{"n_layer": 15, "norm_eps": 1e-05, "parallel_block": false, "init": "orth", "init_std_qkv": 0.0359, "lr": 0.0017, "lr_mult_qkv": 0.4, "decay_shape": "linear", "doc_mask": true}
Each number is 128 + 32 x the weight over its row's rms, rounded and kept within 0 to 255. Layers, rows and columns count from 0. The size above them is the row's rms in percent of the matrix's.

# layer 7 MLP up, 448x160, rms 0.0751, rows 209-237, columns 80-159
size [108  92  97 100 102 101 100 101 105 102 106  95 111  95  99 110  95 101  94 104  95 106 102 100  93 102 100  91 103]
[[135 120 113 148 180 142  91 133 128 110 198 124 133  96 116 137 147 148 139  77 147 116 141 121 140 130 138 129 161  80  94 125 172 160 175 117 192 121  57 169 144 101 131 124 117 148 124 147 164 106  84 106 219 143 124 177  95 119  79 123 145 152 203 128 102  95 116 152 150  90  77 163 101  97 136 115 121 136  77  60]
 [123 142 171 129  31 152  99  93  59 154 178  75 193 116 111 145 122 110 193 128 119 146 173 111 179 123 145 119  80 145  95  71  87 105  91 112 154  71 159 134 161 163 124 133 115 192 120 173  76 151 176 143 134  86 147 125 158 115 171 149 120 143 127 108 114 143 135 130 151 110 122 135 147 156 128 142 113 119  77 133]
 [119 112 163  98 152 143  89 136 122 199 146 150 177  82  68 113 141 161  63 130  84 119 125 103 100 130 154  64 203  91  95 134 137  95 134 123 120 110  57 138 107 106  89 123 147 134 150  77 133 154 158  26 128 118 176 103 138  92 123 163  83 146  93 155 139 124 158 122 134  89 102 140 133 134 170 125 121 153 175 110]
 [148 150 122 145 106  93  76 152  87 153 176 112 150 133 107 136 136 193 144  79 106  95 110 144 103 127 159 105 106 181 132 118 102 142 151 104  46  83 158 112 131 148 151 148  99 187  74  73 103 137 100 103 133 114  75 125  88  98 176 176 135 128  74  70 174  81 120 138 104  79 161 101 149 179 130 167 166  79 118 134]
 [142 142 113 171 113  99 132 122 126 148 138 117 138 108 178 100 120 131 101 185 174 151  89 139 107 166 128 120 126  79 144 115 101 145 161  93 130 138 161 163  83 130  92 136  78 105  91 127 117  45 106 150 125  96  80 167 133 130 108 138 134 161  94 109 156 193 150 138 104 163 104 181 142 111 174 143 151 101 158 111]
 [128 159 107 101 172 164 124 127 136 140 115 128 120  61 119 111 144 109  98 123 151  88 159 136  99  86  89 165 110 145  64  74 155 122 176 146  98 126 118 182 106 159 169 142 164 149 122 110 147 158 122 168  77  77  96 130 103  89 159 133 161 137 114 109 175 121 104 100 150 129 136 134 122 186 141  66 181 108 127 145]
 [126 124 164 136  99  43 148 129 153 119 167 146 162  95  72 153 136 158 106 133 122 136 140 125  82 189 123 144  89  89  61  88 120 146 131 119 156 118  80 202 135  54 114  82  82 133 126 135 179 111 179 207  81  90 125 143 166 159 109 141 121 173 131 139 139  83 131 127 158 114 175 145  92  88 151 116 188 124  91  65]
 [ 99 136 166 135 130  93 151  99 131  93 108 107 188  91 110 154 178 119 158 112 129 134 152 131 175 166 141 122 153  63 164 118 111 171 137 108 107 143  65 106 160 141 152  95 129 183 150 163 144 184  68  79  99 166 142 131 128 120 155  76 114 103 169 109 119 102 146 166  65 124 136  66 146  29 100 153  74 112 169 122]
 [110  96 149 142 122 106 158 145 162 160 161 159 146 128 171  45 164  95 136  92 159 187  84 102 129 165 130 155 127 141 140 167 156 171 139 159 110 150 147 124 191  87 106  91 111 133 103 132 146 132 139 131 121 171 105  96 134  93 119 122 147  43 165 142  76 118 127 183 135 147 137 144 146 130  87 104 161 188  99  82]
 [118 127 139 150 126 156 156  42 109 129 155 169 109 124 152 127 136  98 122 106 108 114 156 128  92 117 162 100 169 103  93 148 121 192 147  68 149 150 143 121 106  90 109 105  88  95 134 151 112  98 188 160 140 141  83 162 129 106 151 159 145 134 135 149 161 222  91  92  81 191 126 153  93 111 146 122 154 100 132 134]
 [151  94 128 174 141 132 114 113 135 143 115 184  88 146 115 106 143 152  97 146 111 145 114 169 135  68 135 139  76  65 171 110 136 127  94  88 130 159 203 103 176 134 185 109 111 103 170 111  99 195 135  72 174 119 127 124 167 106 138 115  94 124 180 155  96  76 134 179  81  67 175 152 190 104 162 131  90 170 150 154]
 [144 118 118 130 151 137  78 144  56 106 176 184 200 109  80  57 127 147 147 153 113 122 138 193 101 166 177 106 121 124  96 154 115 106 201 120  86  44 197 109 121 103 148 118 160 113 148 144 154 162 119  54 108 158 132  89 158 133 130 106  99 157 109 168 128 150 115 122 147 124 164  80 196 129  80 152 101 104 126 132]
 [166 135 120 149 109 128 129 124 171 158 189 139 219 158 155 174  93 137 138 106  73 112 128 175  98 111 134 149 131  74 170 137 189 140 183 127  68 125  95  63  99 137 145  57 143  69 125 162 110 166 110 132 141 101 110 118 160 153 147 108 138 116 131  90  68  63 135  87 148 155 123 161 122  96 106 192  81 119 143 151]
 [153 141 119 135 127 185 173 200 176  94 158 145 105  87  84 130 150 107  82 113 177 112 153  81 125 109 114  70 183  45  49  99 101 141 144 118 147 128 111 157 106 100 159 144 113 153 123  68  63 139 193 113 114 146 111 113 144 134 113  80  80 124 114 158 126 148 113 109 146  75 158 106 120 152 106  88 145 157 171 100]
 [130 120 147 171 142 146 101 189  72 145 152 115 133 176  90 122 168 143 129 188 163  79  83 187  93 139 156  70 117 184 151 107 120 116 101 129 114 137 171 135  95 142 120 140 143 165 193 144 110 102  67 117 125 211 139 140 171 111 196 100 110 121 172  67 139  98 111 147 105 132  95 156 130 144 167 147  87 117 138 186]
 [130 159 117  81 150 166 124 118 145 114 139 200 134 130 124  58 120 159 180 131 105 101 100  94 109 143 168 164 123 129 142 150 135 128 105 147 117 114 103 156  87 112  67 123  97 148 132 170 166 206 143  95 153 179 131  92 116 175 115 149  94 118 173 178 132 130 104 134 107 145  98 170  88 121  90 158  84 127  89 136]
 [157 193 123 142 122 109 155 130 131 150  84 188 146  72  88 111 136 192  93 125 139 142 167 193 123  70 141 140 127  81 173 140 133 127  94 167 110  94 151 126 129  77 117  76 139 143  96 114 183 136 152  85 113 121  95 169 137 156  96 136 151 118 111 137 109 147  74 104  96 143  98  59 122 113  87 126 216 128  67 101]
 [131 131 159 153 128 117 128 132 125 151  77  97 159  90 123  65 140 140 146 158 110 107 167 185  93 116  81 138  90 147 120  93 107 151 107  69 120 156 163 100 104 137 136 122 131 131 112 176  87 173 105 121 101 165 147 140 164 118 142 171 147  43 120 117 133  76 143 174  70 159 153 195 166 101 126 132 162 119  85 156]
 [141 100 121 113 141 167 123  72 117 135 130 102 106 127 131 213 153 140 155  77 115 150 139 130 140 126 167 117 164 170 145 125  75 165 239  95  60 150 116 106 101  77 160 180 157 129  95  57 137  37  90 127 112 156 156  86 134 122 168 146 112 112 149  99 147 116 138 126 141  92 128 126 114  80 140  69 142 127 117 111]
 [143  63 129  93 113 199 175 146 177 101 104 153 190  76 111 155 123  52 130 135 165 135  92 101 108 154 130 129 173 131 106 153 166 119 121 163 119 144  96 114 159 145 126 191 140 113  96 114 147 141 177 156  89 143 117 132 148  90 124  97 136 148  84 239 125 170 166 148  89 133  96 156  91 161 173 110 119 152 128 143]
 [158  93 142 154  80 144 147 102 152  75  56 132 107 113 138 183  95 138 140 106  92 110 162 218 151 114 146 111 148  84 151  77 127 162 153 176 146 103  98 138 127 119  84 128 108  84 121  91  93 126 162 128 113 196 131 112  65 113 158 187  99  60 170  96 199 123 128 169 129 121 115 121 135  72  87 122 152 150  47 128]
 [ 92 126 111  78 123  92 159  47 119 186  63 119 112 173 113 179 109 165 118 132  79 134 169 161 187 120  98 101  97 169 178 153 103 198 108 157 125 128  79 123 150  94 126 158 144 116 130 117 172 113 145 116 173  91 130 120 144  83 163  80  89 103 130 124 126 170 115 146 146 143 124 107 142 129  54 172 221 150 164  81]
 [143 160 195 101 113 130 116 121 160 105 176 104 166 136 139 110  74 143 145  81 167 134 117  72 124  52 137 148 113  85 153 110 127 209 150 176 177 167 119 155 142 151 120 101  91 155  75  97 124  80 111  61  95 167 103 112 127  63 121 100 136 124 173 131 178  92 145 177 186 127 121 142 141  90 205 104 145 162 101 122]
 [124 166  86 136 114  75 157 114 165 156 104 163 151 141 143 160 118 134  39 159 125 122 139 117 116  90  79 195 153 122  99 122 135 154  63  59 156 150 136 136 140 142 100 134 135 174 173 110 107 118 181 187 168  79 110 107 139  80 133 169 136 124 184 115 175 108 117 155 120  74 131 144  58  93 154 159 157 118 124 128]
 [126 103 136 153 109  98  53 144 191 131 177  93 144 124 151 125  92  78 114 137 145 118 130 158  82 178 191  94 120  99 111 107 143 177 101 150 129 121 161  75 130 162 164 149  80  81  96 144 152  52 134 106  74 167 185 111 170 151 133  92 116 136 192 121 107  93  95 108 120 119  96 132 140 166 113 108 135 109 100 134]
 [101 201 156 129 145 135 111 147  77  83 165 165 116  86 150 111  81 154 116 126  82 159 137 171 140 171 102 122 120 127 148 139 144 153 177 137 155 135 129 164 131 104 145  92 125 144 135 139 147  94  97 116 100 108 176 107  73 166 153 118 160 148 115 172 182 125 194 154 146 193 189 155  87 162 167 132 139  87 196  98]
 [186 121 156 103  97 133 108 130 132 146  67 123 186 141 218 166 155 130 158  96 128 134 144 144 117  89 135 140 187 155 106 164 195  95 134 103 128  73  84 165 114 108 120 191 176  88 158 141 128 116 121 135 184  88 120 133  98 140 127  81 108 141 114 157 130 110 112  93 129 123 174  84 117 105 159 121  75 129 113 140]
 [141  92 119 128 127 159 139 122 145 126 112 157 117 144 147  67 204 131 123 127 112 123 112  99  93 102 110 136 132  83 124 125 117 153 208 116 141 124  92 115 169 160 150 176 116 142 146 129 150 195 111 115 142 121 157 131 157  97 124 180 180 150 109 152 124  74 145 147  85 163 127 127  71  59 135 159 132  80 150 158]
 [181 143 168  98 135 134 150 155 144 123  48  47 115 154  73 142 125 136 117  84 149 157 149 149 178 135 148 147  81 101 128  78 126 105 151 116 164 134 181 147 181 100 122 132 168 109 161 121  84 150 107 130 155 142 143 177 152 127 113 113 139 102 156 123  89 112 132 173 185  84 115  66 155  99 132 139  45 200 108 114]]
# layer 7 MLP down (transposed), 448x160, rms 0.0693, rows 209-236, columns 80-159
size [107  93  95 102 104 100 101 102 107 103 105  96 109  96 100 107  95 103  96 104  93 108 102 100  93 102 100  92]
[[172 135 149  67 166 192  80 134 134 134 118  62  94 146 129 145 118  75  93 145 138 137 117 174 159 103 127  82 151 115 108 187 123 178 202  97 139 134  88 130 201  75 163 106 107 161 105 151 191  99 131 102 118 146 189 119 118 129 174 170 149 172  87 113  77 127 110  66 145 131  99 132 146 167 167 118 128 157 114  99]
 [ 94 125  73 132 122 217 139 142 155 104 130 145  97  87 148 107 134 145 155  90 133  71 198  91 114 127 134 153 200 114 131  88 167 155 178 136  88 184 128 182 128 112 154  77 146 112  99 130 168 117 154 165  98 154 118 151  91 147 149 139 191 139 154 159 125 124  84 139 179 109 107  98 134 112 103 187 113 112 167 131]
 [172 140 143 132 182 112  97  83 112 122  81  90 140 126 140 125 155 159  60 133 131 117 170 157 131 168 171 117 113  56 153 150  83  76 130 152 178 132 177 131  26 158  69 109 163 124 128 137 109 145 124 137  73 130 117  90 105 141 175 128 163 112 115  68 158 150 145 108 105 187  87 101 136 126 126 147 203  86 167 170]
 [102 150 132  84  73 170 146 184 112 158 101  64 103 140 155 144  84 175 118 131  90 142 176  99  95 127 131 142 100 154  93 132 122 145 145 137 168 160 150 149 124 124 145 124 147 102 166 115 120 104 159 102  93 152 137  91 115 120 169  94  57 106 137 101 222 106  89 137 103 143 152 102 123 107 117 167 225 103 120 124]
 [157 118 173 113 150  81 128 129 139 134 139 109 144 175 119 129 121 152 134 167  85 182  82 128  95 155 142 138 153 135 140 144 132  80 160 144 155 153  67  90  84 105 159  92 126 131  97  94 115 140 173  82 146 129 122 116 113  92  99 148 178  90 111 124 220  84 175 123 187 111 120  80 135  99 135 195 138 125 121 162]
 [138 137  71  65 108  81 141 122 126 162 189 103 155 158 102  68 120 105 122 170 120  83 197 124 139 133 122 102 187  64  58 180 128 120 128 179 146 152 109  69 156 142 169  77 125 111 106 100 163 159 131 167 125  92 182 140 106 159 124 173 149 171 153 184 124 128  55 138 155 107 129 149  89 135 147 146 113 130  98 138]
 [177 119 115 125 149  87 163 161 193 141 168 184 153  98 108 148  97 103 140 190  93  87 127 104 160 146 111 160  82 149  94 172  99 177  82 107 108 153 106  51  96 135 110 120 141 131  80 157 115 108 144 173  89 185 118 110 133 168 112 125 112 139 144 137  72 165 138 201 172 136  86  68 175  52 136 135  83 165  90 101]
 [164 100 155  92 126  85 147  97 111 107 143 176 119 162 153 116  92  84 164  72  99  98  76 173 147  46 135 102 154 178 134 123 105 115 121  95 154 167 134 104  80 159 194 120 149 131  99 125 164 170 171 136 126 136 122 110  67 144  89 112 110 163 173 137  73 142 104 144 131 161 170 117 129 114 149 166 118 119 176 102]
 [134 107  31 102 153 140 138 161 146 106 131 137 174 105 179 172 139 116 151  95 154 112 140 135 149 134 158 101 139 132 114  90 139 109 126 108 105 127  68  67 156 143 118 140 111 123 143 145 151 173  77  85 119 150 120 180 201 131 147 181 162 114 118 134 129 107 173  97 160  79  91 147 140  94 127 104 147 150 167 124]
 [ 99 179 191  84 125 126  55 169 117  60 110 135 102 136 159  72 156 132 136  95 177 142 130 124 100 100 103 104 149 141 111 154 141 117 145 110 119 135 136 114 145 128 165 195 127 144 141 122  86 179  93 145  95 112 197 119 112 144 188 113 153  96 152 128 113 105 134 153 134 132 139 110 146 139  75 148 128 137 140 106]
 [155 131 166 172 160  86 166 101 153 184 153 100 152 115 170 152 110 122 115 110 151 100  83  92 142 120 134 148 123  82 125 101 173 124 125 107 136 170 197  63 129 141 126 132 141 147 167 109 104  90 120 132 129  54 133 128 192 108 172 186 130 105 119 131 109  77  70 149 179 110 128 102 124 125 133 127  63 171 106 193]
 [134 146  99  89 178 151 145  93 145 116 126 143 165 126 160 149 193 111 154 151 118 126 148 115 130  76 127 101 120  68  69 164 130  78 108 132 128  69 134 145 193 140  81 149  83 114 110 103 163 198 100  86 142 115 113 113  81 179 145 136  70  51 133 126 137 162  74 121  97 155  70 144 160 115 167 177  94 197 186  99]
 [134  95 134 161 167 154 158 126  77 118 133 156 197  92 185  99  66 156 143 117 131 120 102 105 159 130 149 152 148 155 126 147 133 198 114 105 106 158 161  42 137 132  93 100 135 126 122 144  64  99 130 204 126 192 176 133 145 112 119 138 134  95 140 151 104 100  93 166 155 105  87 116  86 110  76 184  86 159 124 120]
 [165  94 168 157 134 113 117 181 192 114 168 158 107  90 127  66 127 174 105 135 118 194  96  35 100 160 168 193 141  94  68 137 113 131 148  91  92 105 112 174  86 127 113 131 154 156  91 120 159 125  99 138 109 115  95  83 126 137  53 158 142  90 150 128 111 130  86  82 158 134 123 129 100 106 118 122  89 149 117 110]
 [107 101 142  86  96 147 191  80 172 122 198 156 170 132 165  98 110 154  70  93  95 193 157 133 134 134 110 179 146 156 120 146 110 139 169 125 163 109 169 153 147  95 116 124 183 176  60 149  89  99 122 153 115  94  57  31 140 180 135  97  98 123  88 183 153 114 114 145 124  96 146 123 108 146  94 124 131 146 110  77]
 [107 108 131 154  78 127 117 163 119 139 132 144  86 163 138 142 213 142 139 150  68  90 167 172 131 132  75  71 172 123 108  99 147 101 101 105  98 104 124 119 116 130 119 133 133 133 104 202 135 137 129 142  90  91 125 144  67 147 146  61 158 128 114 108 118 165 161  40  67 132 155 176 170  91  99  83 160 145 170 116]
 [152 117 123 187 185 147 139 116  98 134 143 130 130  97 145 124 130 131 131 133 128 145 161  96 100 100 140 135 129 139 189 140 139  99  83 147 133  73 166 165 150 241 121 161 113  66 131 121 145 115 173 179 130 163 168  82  77  82 176 182 128 137  68 141 156 120  97 175 107 119 121 147 128 113 200 133 150 175 160 111]
 [205 105 102 127 137 152 146 114 151 141 148 170 160 150 130 108 148 141 141 170 119 116 108 107  97  69 105 152 122 128  97 127 124  95  93  84 135 158 208  72  20 115 178 139 135 111 115 114 131 152 134 111  96 117  94 163 152  57  93 147 168  97 101 162 108  80 127 129 102 143  82 140 136 112 162 106 113 122  79 169]
 [102 147 156 143 183 132  74 124  93 114 126 141 128 159  88 127  93  97 199 117 183 131 107  87 110 147 137 153  82 163 187 150  98  99  99 119 124 139 118  94 156 176 121  75 180 136 163 138 144 119 102 139 130 158 153  77 183 116 115 190 146 106 128  77 154 104 114  86 153  92 130 179 113 163 157 113 177  89 109 143]
 [148 131 129  93 156 127 152 149 162 150  89 213 117 122  96 124 116 108  98 157 175 136 149 138 135  96 109 194 126  81  84 146 115  78 117 135  75 127 136 145 148 139  95  88 136 104 154 155 114 115 110 155  96 111 156 136 137 115 123 149 130 108 141 111 105 112 143 115 127 226 122 145  93  89 150  54 119 132 131 139]
 [173 127 178 123 140 182 127 150 203 150 153 109 127  92 123 124 101 121  94 139 100 149 130  74  76 124  56  90 235 131 156 112 141  90 134 127  96 149 156 144 103 115 135 148 228 154 130 130 137 134 127  85 149 105  90 146 115 131 144 122  94 176 120 124 118 107 153  99 157 110  83 135 159 172 184  96 138 133 141  97]
 [156 140 112 113 141 115 150 108 120  85 139 147 170 115 151 143 134  83 107  81 144 119 121 104 131 111 129 122 137 119 123 111 155 183  69 116 145 102  89 106  85  90 122 170 175 155 152 129 114 161 137 114  99 110 137 117  92 107 120 127  84 127 149 126  61 141 145 178 133 118 125 104 153 177  65 138 166 147 116 114]
 [177  77 125  99 140 112 161 121 123  69 116 130 107 137  78 129 121  73  99  97 141  86 108 159  69 132 192 144  94 139 143 110 108 138 130  74 139 159 172  88  68  91 135 201 121 103 152 158 121 123  62  94  65 124 116 191 134 163 135 107 174 121 167 117 151 137 111 132 169 143 136  89  96 177 160 113 128 124  99 143]
 [157  81 137 183 156 126 104 140 109 132  76  82 100 175 144  79  77 137 128  80 105 137 137 123 112 133 155  79 116  61 141 134  86 152 149 162 157 106 119 135 141 143 125 127 127 103 156 123  94 127 122 142 131  97 159  88 185 165 105 138 147 171  95 142 167 147  62 122 146 148 136 122 173  84 177  80 120 122  65  81]
 [ 85 136 171 117  84 165 161  61 163 171  43 111 106  95 138 163 106 159  47 153 120 131 192 141 151  74 113 119 153 121 166  93  91 129 128 125 166 151 128  89  97 122 133  82 175 131  96 113 157  95 159 115  96 124  83 192  97 125 109 143  90 153 133 105 117 138 137 110 151 155 168 130  79 127  88 172 108 133 110  68]
 [167  74 106  99 126 180 150 168 123  73 114 100 114 139 166 113 146 100 189 124 181 112 126 132 148 120 121 168 188  88 106 156 133  96  90  76 120 176  93 117 136 177  44 155 137  92 174 157 119 138  93 165 102 199  69 136 105  48 162 110 130 129 126 147  94 111 151  80 101 141  73 122 108 114 137 142 144 108 146  88]
 [101 153 127  84 117 165 175 167 151  80 135 136 106 154  97 103 123 182 100 132 168 132 129 121  98 156 168 141  69 185 122  84  65  71  80 123 162 171 153 105 120 171 129  99  97 104 104 120 108 103 105 101 128 173  89  54 121  94 118 133 140 188 161 110 126  82 148 145 142 182 188 132 127 119  64 147 156 121 118  75]
 [159 162 165 111 146  73 149 103  78 131 177 139 131 105 102 153 142 165 145 195  70 186 192 171 160 127  53 136 123  69 156 164 107  80 157 162 138 152  99 164 185 167 130 173 162 144  67 148  80 100 168 113 157 139 154 169 127 157 189 110 127  65 131 104 240 116 115 116 100 100  84 140 151 103 107  90 129 106 148 107]]
# layer 7 MLP gate, 448x160, rms 0.0801, rows 210-237, columns 80-159
size [ 92  99  94 102 100  99  97  95 104 104  97 105  94 100 105  91 100  94 107  95 107 103 100  87 101 101  89 103]
[[113 112 129 125 151 176 138  97 129 128 131 137  73  57 181 127  88 157 148 146  66 118 200 104  63 141 133 147 169 150 150 122 129 134 143 160 116 113 153 164  87 134 146  68 141 115  96 183 164 138 145 156 149 178 150 139 115 139 132 146  96 137 151 199 138 177 156 133 134 118  90 153 107 129  94 165 104  84 129 101]
 [129 165 141 116 131 109 141 144 102 157 139  51 100 165 121  84 117 131 139 134 145 137  95  69  90  96 119 108 161 148 192  93 196  62 108  89 148 134 152 121 150 113 134 127 110 147 157 138 158 180  98 164 158 101 160 197 140 178 143 194 100 125 192 175 155  75 107  69 132 133 206 154 145 107 123 108  98 137  94 143]
 [115 139 167 192  77 137 140 147 159 123 144 132 132 103 108 207  89 107 148 117  98 173 145  91 176 137 111 110 103 169 116  77 134 154  80 137 190 103 186 127 124 179 113 113 115 106 161  77 172  80 147  87 133 154 151 141 150 125 105  65 102 151 110 104 142 187 111  70  65 156 136 103 158 124 169 110 183  66 184 143]
 [134 128 179 189 170 164  85 170  85 170 116 105 133 122 177 126 129 117 173 118 114 139 103  66 139 122 132 101 186 111 118 146 132 118  97 151 171 132 142 231 111 128  73 113 114  59 170  48 154 120 122 148 153  86 112 141 133 126 186 136  55 136 142 125  89 189 166 141 135 149 102 151 145  89  96 119 137 114  60 155]
 [ 58 105 162 150 132  54 136 136 154 119 132 181 154 129  80 154 151 119  99 104 102 106 123 107 133 105  75 151 103  96 138  63 119 120 170  95 177 159  69 131 150 134 128 116 145 125 129 169 125  86 135 141 176 101 164  97 133 140 100 143 106 136  81 121 115 100 199 120 143 152  73  82 112 172 122 117 110 174 149 129]
 [116 158 117 109 162 148  93 106  72 126 137  61 140 131 175 142 155 156 131  67 136 136 101 150 116 114 100  92 170 118 160 103 171  79 129 189 209 133 147 174 135 145 149  61 115 139 235 144 105 173 114 103 169 106 115 114 160 117 128 139 103 171 119 116 171  75 157  44  96 156 162 126  94 165 137 105 125  95 126 165]
 [102 130 157 133 144 133  97 126 128  67 120 197 168 115 133 127 100 139  96 146  95  39 135 118 117 162  89 112 150 120 110 107  88 151 128 151 137 110 164 130 170 146 129 128 101 161 170 112 165 112 113 126 184 107 177 122 120 126 188 118  69 107 129 122 128  74 108 128  82 127 112  96  77 108  96 146 111 121 104  99]
 [164 125 172 118 130 144 136 177 165 119 168 209  75 124 112 121 112 140 100 147  82 161 155  87 138  84 169 104  40 167 127 139  82 128 140 188 136 116 182 139 161 155 107 102 119 116 119 162 136  77 146 113  57 163 129  89 116 125 135 102 138 146 123 130 167 160 160 211 113 146 124 126 138 199 118 100  98 137 137 118]
 [188 104  95 124 126 159 119 100 142  70  91 148 151 109 146 163 155 106 105 127  64 108 150 157 164 120 142 134  83 105 165 146 175 112 151 134 132 171 109  88 162 167  46 122 171 101  76 204 167 110 148 136 144 166 114 117 125 161 153  91 116 120 159  85 128 132 125 133 151 143 176 147 124 107 110 211 165 108  88  84]
 [105 111 104 141  60 132  64 167 165 112 135 158 122 121 100 160 123 129 188 125 117 150 128 123 132 180 161 128 110 105 173 130 170 103 100 115  75 157 154  86 172 158  87 142 126  80 139  96  87  95  97 120 151 169 158 111 147 138 129 100  83 174 129 109 158 154  85 146 113 159 163  98  99 167 174 165 111 108 152 117]
 [153 161 157 119 150 117  87 109 113  95  77 115  90 123 151  95 124 177 125 105 111 106 168  94 160 123 122  57 166 139 186 163  87 136 138 130 121 170  80 177 202 126  75  75  86 130 138 123 169 128 106 156 156 120 163 182  81 144 108 114  98 174 174 105  92 132 141 153 132 107 144 128 135 139 158 162 106 156  72  74]
 [123 140 139 135 117 150  88 147 190  69 113 108 138 149 177 119  99 107 160 140  92  72 190 162  97 144 150 121  68  82 170  54 114 100 109 151 155  73 141 166 155 110 151 111  75 111 179 132 144 158 130 138 151 109 169 120 164 155 159 102 120  46 106  75 101 148 136  83 171 154 139 168 112 148 168 175 103 136 143 103]
 [126 140 238 163 122 112 114 190 100 150 162 146 110 116 115  85 157 114 110  69 124 145 142 118 108 120  87 136 127 101 148  73 156 121 151 104 118 126 173 112 104 158  98  92 103 117 140 157  97  86 126 132 153 110 141 124 174 121 115 161  92 165  86 107  88 101 114 123 123 167 131 178 153 131 123 127  59  68 160  99]
 [133 155 150 191 111 151 116 137 233 138 145  86 139 143  83 111 140 154 193 119 108 138 102 111 115 119 163 102 119 114 135  96 103 144 118 131 141 141 122 108 144 143 134 155 112  87 126 150 116  87 164 156 166 160 124 169  92  88 113 191  71  82 125 155 184 112  68  43 107 166 140  93  63  74 162 133  37 144 135 132]
 [ 72 159 143 119 164 143 135 117 133 102  81 170 135 117 148 128  67  96 147 153 142 128 143 118  90 109 127 152 131 157 137 123 116 120 169 129  92 150 130 163 168 150 130 158 134 117 123 102 102 123 157 126 193 182 156  84 102 121  57 181 134 161  97 134  97 100  91 149 154 168 191 131 141 189 172 164 105  68  99 119]
 [158 139 142 164  89 102 136 170 175 121 186 104  83 136 136 118 134 151 135 116  92 106 171  65 100 161 104 132  65 123  90  60 131 159 143 138 154 142 113 116 110 112  79 139 126  78 173 120  97 120 134 121 125  87 122 103 164  96  84 165 178 107  68 123 128 133 129 154 147 150 119 110  98 118  91 107 144 107 169 116]
 [118 147 125 138 130  69 123 117  79  85 129 101 176  96 152 132  75 140 171 102 151 120 140 113 109 131  88  85 161 186 114 122 120  96 155 151  64 146 123 100 136 145 116   0 132 142 123 164  97 151  95 115 162 163 140  97  84 154 111 119 111  99 111 127 138 119 175 120 127 140 170 147  82 135 155 134 169 107 148 114]
 [170 147 123 114  74 178 145 171 144  69 102  67 135 130 106  92 121 118 182 100  73  77 161 125 154 133 134 132 126 144 118 145 153 125 141  98 154  74 166  97  73 149 104 195 156  85 111 153 110  94  73 141 177 188 133 113 111 139 144 141 147 106 126 140 142 223 100  57 127 129 139  87 120  87 164  69 149 147 118 126]
 [109  96 100  95 159 215 173 162  89  89 164  82  95 141 141 161 171 118  93  77  87 153 158 109  70 135 135 166 132 152 136 106 121 121 153 156 146  98 142 156  96 178 175 110 121 137 153 151 147 154 127  68 190 112 132 102 109 103  90 181 157 126  53 123 104 103 147  62 118 121 132  94 131 161  95  92 133 104 153  35]
 [142  87 172 144 171 155 119 123 137 148 125  47 104 120 122 142  99 131 117  69  96 118  62  82 135  89 106 109 175  71 119  85 120 110 110 178  83 167 143 118 167  90  86 129 153 143 177 101  60 158 148 168 148 171 160 105 107 150 112 153 136  79 113 155 128 171 110 129  98 110 105 120  99 158 104 104 105 137 110  92]
 [180  67  86 139 146  85 133  89  95 110 168 127 146  57 119 196 103 132 120 120 140 128 171 113  70 100 167  99 175  92 161  51 149 134  87 118 163  72 190 111 124 122 141 143 169 116 140 130 149 114 104 171 141 162 140 129 102 120 105 129 158 152 118  77 130 127 116 116 127 148 118 128 101  75  70 154 120 165 103 121]
 [ 73 117  88  89 140 185 121 131 160 129 112 170 170 162 146 120 125 107  92 112 162 124  93 176 114 130 123 103 110 141 133 106 143 118 164 121 117 168 167 124 207 164  70  41 121  98 141 136 156 117 138 138 156 181 160 148 141 116 164 138  97 111 134  80 114 142  92 179 177 142 118 124  53 140 130 118 151  91 141 119]
 [ 64 179 114 136 159 102 120 190 192  47 142 165 111  86 121 104 112 153 131 134 104 122 121  96 164 166 180 193 158 181 169 152 135  70  73 139 147  95 126 110 182 114 122 107 132 138  84 149 124 133 121  96 125 135 164 120 111 154 111 160 114 132  73 109 108 143  86 118 171 135 112 144 101 153 150 129 116  52 182  88]
 [129 104  92 106 180  93 143  63 130  89  99 114 156 161 111 176 162 122 179  78 215 108  82 146 135  93 134 125  64 101 207 108  75 147 152  88 147 153 187 107 118 154 110 119 170 192 159  89  94  70 153 167 137  78 175 147 114 108  74 146 160 128 109  99 155 178  86 113 136  57 139 149 145 114 167 125 106 185  97 131]
 [114 170 106 162 128 189 109 183 118 126  82 133 176 142 102  90  80  70 189 119 124  93 107 152 153 146  92 120 180 109 131 172 168 138  84 173 112 151 128 127 174 172  78 101 100 131 166 101 141 122 101 208 123 156 114 158 135 101 122 139 124 152 123 125 121 179 154 164 154 122 165 132  95 110 167 124 124  65 165  75]
 [128  84 133 125 144 107 132 120 172 102  79 105  96 178 156 148 100 156  87 119 148 137  95 119 165 110  83 216  72 151 126 126 127  83 109  74 144 132 196 139 142 120 118 137  35 106  89  95 124 122 177 140 157 131 141  91 147 130 119 126 178 116 160 182 172 104  82 112 166 159 117 138 132 159 107 114 112 145 103 140]
 [ 57  90 124 199 134 156 128 140 157 175 108 123 170 134 124 125  36 192 109 102 133  55  83 148 133 129 126 149 169 107 178 128  64 169 120 150 110 144 161 132 142 131 162 152 172 130 183 132 115 109 133  65 167 160 142 141 174 115 151 137 125 102 114 105  95 146 131 117 120 186 120  50 125 175 106 155 108 132 174 174]
 [123 150 104 147 113 102 132 123 163 119 174  99 173 147 143 129  88 173 144 156 165 128 126  79 135 110 127 111 125  75 157  48 126  85 148 137 132 144 176 153 147 137 151 108 115 128 167 125  98 113 147 113 195 123 102  89  58 129  62 140 137 122  57 174 139 107 143 103 146 102 119 120 129 111 158  84 135 158 145 156]]